python train.py --vocab_size=4096 --init="uniform" --optimizer="adam_variant" --decay_shape="sqrt"
Each number is 500 + 40 x the weight over its row's rms, rounded and kept within 0 to 999. Layers, rows and columns count from 0. Numbers have three digits each. The size before them is the row's rms in percent of the matrix's.

# down: layer 20 MLP down (transposed), 960x192, rms 0.0546, rows 887-959, columns 32-63
# up: layer 20 MLP up, 960x192, rms 0.0826, rows 888-959, columns 32-63
down887 112:544461575540544483535480516494460574450533449459504542529527485522578509560499540476485474501501
up888 098:525514519383514469547460486499459536427471522465549493516559546458516500450506489525513577497557
down888 098:473460465492468492533532523478500441538457607545479450560542420437503516594508435421516527502554
up889 102:458536531459499526497465490411527479542454584495450460438509563518506482463465483511455506576557
down889 105:486511450467491548496455584492531521531498564450473587429507492492554489495501470522460541520526
up890 104:462457501468499568494415515417519438443465504537491429463527503509497529504465506455547562535499
down890 105:440473487542506507548468545502472554489534470452453498600459426495533489515443523454490512499494
up891 098:453545485467543454489463542544460553542501572451486416509519505522527502497481480528476559476517
down891 096:455502536482471538512489525435480523507552500495512479583480465496508511595442479478533488471480
up892 101:457498436412542492523444564582508511462596529492488442519453474480463461528443476572459477482494
down892 099:504590523450558486493536455495505515384426455471447535502486528535451501485558450486561536506404
up893 098:481450514473547490486516465496497504441490502558509500548432533528535537469555503530436463518540
down893 096:477490529424597471451510502510432545537500503547513513522456434425483520450493525554514477439525
up894 103:533528463489563524500504414523490449534532543558537431422430592480517560546514436537460525551539
down894 102:578421433507570517498460471511563457480498490531495525430518530496504569505457502549497491469529
up895 100:494542523546493479508514471501440470447496525529535449480495542540545513520505556511431532544462
down895 106:573494462440519470476462517542498541564548474518499544548453525475453461487505562492566468487530
up896 101:453529506460472507545534496533462529545443455494503528459546469519420558460453510506452576493566
down896 104:481494462533439400444536491488459526494539417488497499458554522473542514480475478505530537500460
up897 106:467469407539459470535505539424486513462443467446470512502531504511522566543483475440397509521490
down897 105:515518515468446509551531508558499482445513545452520522440546449480505535435465540527460520531508
up898 115:507548553475526499511480469484497511510520488425512432542521475450464474429459567453487511556451
down898 127:485551483544537495507489523519462455477513513398560484548466539482498466507482580499482493482510
up899 108:512489512502514520492447484506463546495538504541403507571455483489442467534517474470429510588578
down899 109:503516579513463489497498599460521538495504501457469576544498553444523527481519463504476509595520
up900 106:532508498411525477553483467485533505456497516518498515433406517545421554483472425481510510500470
down900 110:459476478477549563406449468494545510541535505520461471483506460521487465505474453555464489421542
up901 098:511495464463522513528464418514536416506502450488531524529506496437492516395488533465518560496532
down901 105:438540462486518522534458534495501444460492547452446491441456450477488461486512533512522499470422
up902 094:495428525473519531489535439466513533391456456488471498462526430485500521475511439548513519452454
down902 087:487479484525461467496458512477495493438448519506489510489463490510435480526526490526451552542480
up903 097:470491467502563373514488465433433504552494502510515431456497507409437565498572512553545550465481
down903 100:540488438503476544521527476514497551499435439479550514474509447549511481524449405522494526556520
up904 100:577562526523486498558499488477510503498515476522532545539452552508528573463552508474540525466492
down904 100:462502540496486476446499504409499526508504492533513512488390489524469518420468461570466479454500
up905 099:492541568410547538499482533533473462496491456493447495494520519427504553506528513492530483599560
down905 104:519551510521480490590514503534459554491482504480447535510483567487495496470496472489473470494552
up906 095:562510438449426451468553508453431560530535483399478516508584559415561473454486549528439464544512
down906 094:452499492517478475432444500481499537448469534545480494494495514478559545563442545460499519494509
up907 100:563454487579532491561551462436439511506450467440521467467524505467561519502527503531493473539563
down907 099:503490540526494566535469453471439581384514548447507463495499463516548474483441512497426467565493
up908 095:550491462521503478482482379445535493484487446582559544489551494493497527462497442533480495477543
down908 088:525550447443550478559575489486486514443475543497528505528548518539450514569522552510431522529489
up909 092:524498585482447442567450464497489493558560441578466476510498544451413454473489478510512508514523
down909 094:445471520537556521561493504430501463443492511517498425439527441502471540485526564455492525468590
up910 105:519483529532469560518519466474463481444512433580467490464425494473552526523476476571540514416486
down910 106:511475469539554551575427487508511553495522401475487546527569519513436448505515502493488526444535
up911 099:472482517475516530559517491488480547480535507457448471445570511520454451481495557497450521571486
down911 103:481506450428549496437525581540464492464502522528501513460548517468427519565518498503444468482512
up912 098:423473468455502527490539505514545525490493470449493558502417524430428543488515461483543507490501
down912 095:457442575495482488441500516489510547507515529517566540439510469482489452474497478469550462557513
up913 100:517486513482528485478495482519505473447445520404416523412519498524460451477503438503515550524502
down913 098:540398466505491469547531467602495490529561480425524484431536465501481466427508465531441465429502
up914 100:487575427464505450613489516473532496501460471522529525458451510464481514553543439490572588574445
down914 100:556481553547473533443523544559564492557497427501583501465538516477515480469443523461417509507509
up915 101:567518529501484456462485572510527495477556514498435451547481415517531493457462578456512496465509
down915 105:524519527455505522440496551471508466494507565506523485522479532509528523448511462432503533536489
up916 102:512524466392494511572483492478539381428520487572465428485481558450463494466413424505528536515476
down916 093:468495592459470499473546562533549505484521510572525453519550485534496500522498527545512433446504
up917 102:496499509424511453538471510523424548506490503496427462458498483408482495505432468530522544472524
down917 102:514493511455484491502482537491473457544490461545478449496548514583603516531521445555492553508477
up918 095:549543422437542441607493493531523518424440475485533384497589516514515487544464480460508473509514
down918 095:457564525505482539474552547515491535464450475509568519452534444475507482553503526550433494515524
up919 097:478537483493510528519525548449516583464527480535543407467477549497517516470464406552562536477556
down919 101:468532500508476515548516499527512573500473489518461522478480489488495437433533488514478504444494
up920 107:465533445497470558460470479519575418473529457510481466451528456527449494460486465471503469575594
down920 110:499533484438446486371531493458538461599477514511508555534469499512468485515504496491486570499456
up921 100:537423522546480482480515534475475457513523475578555454438491570527490474473546544581488578463552
down921 102:468528538503473472437464450472413497470459539478558437505485484483467507445566490523455509489477
up922 100:461520436486547496470494473503485517537551422538434555507458488427480481492472464432486537503554
down922 106:467560406411418485475440542494529573528506472523517495505457529476521433466543495435453483483583
up923 100:505559530481535459489462536447477466549465527422420432479475529483471489494447414433493505494507
down923 101:525488528482517504502537544450508426513464545548488539556483508497503494566503380502507469450427
up924 100:518524509464505536476502490526454497495474469463538466501440539514505484549484480535499566446503
down924 096:584517499410530549552490472522566449527503485474492514446508532481550519556453493480552513469411
up925 104:508448527473518490482498528535467494446464506526506531522469588550504545454468566488558566441544
down925 106:481483402499489542443486453527503396472507473552521463542519542513480509487455419489555542383475
up926 095:572562477443492559492545484497501466561557459471521536517514497485476585513523406573473540535487
down926 092:455509433447487569470473488544545488529459536438464471441459469567542523556430514521488509562427
up927 100:535501511531456409519427477517545504495461524451556490520534489486489493451540580471483510489569
down927 099:480503489543440479453465492569608485520563529475475544557454562536446509467440508526520454580521
up928 100:428613450488507538462524432520522502449437510513555456435521520442422580454478477425482512535486
down928 108:487501451474488461483580493616521511442538496526445508479556569503458479501547475588423470429509
up929 101:523581439408481516538507425459537430521472447471492500489525467445505457531484509452477405506519
down929 101:430498546487528548419464450503524531460493519534491437502562480481513497494514492535479585540560
up930 100:470493433467543494530454449544542505532429548542473485454514504574465570472440455516515536477454
down930 100:503512481472524517520499498586451499440502500513523522523457487513486446434494527518557528463496
up931 116:416549508499515407614478421506492544476462448535510431448537482511495508463482555473501570545535
down931 120:550566555516472470509598424424511498455522528567558520491536522420527531498498547451506499420472
up932 094:497556563437489550480426540528524536445474452435495553529492550490541532536507554453439533489517
down932 093:484453489505475490447494478501489498503515439535573565484543502415536560479451441498574517460454
up933 094:556551441482455456540435518498443484492528465544485518571509528467457514567455478544566571508448
down933 093:476552526494541527516479497485436537411479456480496569565463452492457561503521578470457430503461
up934 101:547567587503448510491517529493445508412513510517489431480578459506511480522436420556504552483551
down934 087:547549486507455450552475616451520490530511441451430454544501444498507418488492486543491533524512
up935 101:478497515439572510517537518477480493546466568535513507516425499445483575465539457456512469488545
down935 096:514440519536501503504514426463502528541555483525461455540464492519518469498508425405472513472530
up936 101:568540516458499488552491555484458443495537422572557467428515479461459490505463486494480475533505
down936 099:536503490513492411551581497550441527548546495517484499521525461460522528515467458528473459530548
up937 099:603571446492534469466531522469520577485535472421544540443456580508557515505445524460518615464519
down937 098:481459571583516482506478472514466494524527539499473574539473476498498484439512488470475457536499
up938 106:575560466543556505518469490476529490451528424525521498599470569483476455537480488547546457596517
down938 106:534474547501485521499482445523476502517480477512523572374469547468512501546499525519491565443480
up939 099:489603582509544508561449494465516492471537546510576451531539460506552541435450509521508458519449
down939 099:507468524455509507536549553516473526491461442509500497573514505529513475446533479430472532501542
up940 099:507494521448441505542490494504478537491484457505492494465478469572461515515450458502419534512542
down940 102:468451493539494444463417513511536444562504518534518468582492466533494460517555409496503450538498
up941 101:535528516452569543503555560485461508545536500524554482514413538493430556512478581561501509549571
down941 108:566500475475507594494500459485511528538479526466453486547465508491558539518552414478477512605509
up942 098:500480458473529495471461480462454459454427496499455454413442507527392452474427490527499539465534
down942 100:409528485509456529533523471554508480502486498543442497531589514533512518462498488482562645505504
up943 101:510569536516508437539555534523548473514521436558470489564452480490505482480513524533530500540502
down943 100:476477472487582500551534505513551517480485487398497444497559584501561503524484471433508490502555
up944 095:546471535466500448467390422495510455522525476478477460484456499519504509496469426494533501478512
down944 089:523416412507528490474531511527506455515582556487473511441434526514536453554495491451566430530440
up945 091:554517444456443466562527462495499530465431499515463457466525533468451461505528493565506524503445
down945 086:497501556429457471490510425509550508451465442540445531467475499509440480480452475565476466477494
up946 103:535530525414481450550427500557486476447426464500453511499543486487433433475504455509515504585478
down946 101:512454478484518479513490505467506561547498545477527487521502540450543486549498574496477456538436
up947 101:546507415461517517472507451481545554497455518489517427498461465513577547502442516476459512530487
down947 100:464436511511482494456518486507507490431473452534483514470527498465510554432448528540447453541477
up948 093:480526428452508553510514527439519494543442413464399458494574504516501545521430502485489480509550
down948 093:527521526478492489560523520532438533441478494500498495498490485506548560480532457506467581449536
up949 093:489525560497569467500513535428455421518495420508421537454460480530464472546469513505528466461563
down949 091:498540515432545489497516458541551482509509440398488555480502463503490502510511502497510428470549
up950 093:510516481524502447494485521522524510533439455402473528534561559524557574504433425573526521558523
down950 085:517474508468500488573470460503559485513499546395529470505491538496466454496552505471495549525589
up951 098:471433443471541503471531467526486548489443488442536403459505455468564564436447469487456534470559
down951 103:475486535511530542478529548502481455556490565508473437470480496495470529542495492531518440513527
up952 105:529474491527568473459484486536460429552506524526471424507575507496540447433539540458447528482508
down952 107:482528444608473574519516505522520481469505513497522523492490545488501450462549515499481544480493
up953 095:499492519496494563551518428511442489539514511473480494482489506519539533528519503571535526516529
down953 100:580463544569434461563551460412497527502493430558475429537484511532540449575535490587495445480572
up954 106:499543479553513518492473471478529540473487568496519439554493561493535609457456526462479512482563
down954 106:477491517506487469471445491456512499436536511405523451495454469497481542453456472486575565572520
up955 095:481481536515473460468528437396533458430459483495460547485438532537548554496489490561513581501453
down955 093:491522499513534496498515480559522487454507530534515554475461580523521490483539487507442516552469
up956 097:502526475444496520464497469458435402525426437443443473495559481436505488433485398475471479560463
down956 104:512534530538499513495468537474526497506580523516586527454443466523519529460532494423516460463442
up957 096:461468486421469521508547524543534465484544558540495504404503543547448481402517465530460528534500
down957 097:464508535565455531490489474427514492526482508451460451505498532561478436494410517519514521514480
up958 097:559483569550516502509521565500427502440530473450524516462496469555530503503500486549403529570583
down958 095:492509479531538418543506577603463494538484515467531496473589506499449460492514472451461401535503
up959 097:498458545478536541554467456468477511482444411531498474456474551472490457445428458532524542504478
down959 095:499548562557550507455438485415496508514464579544550520512551545484550460448477473539480514421547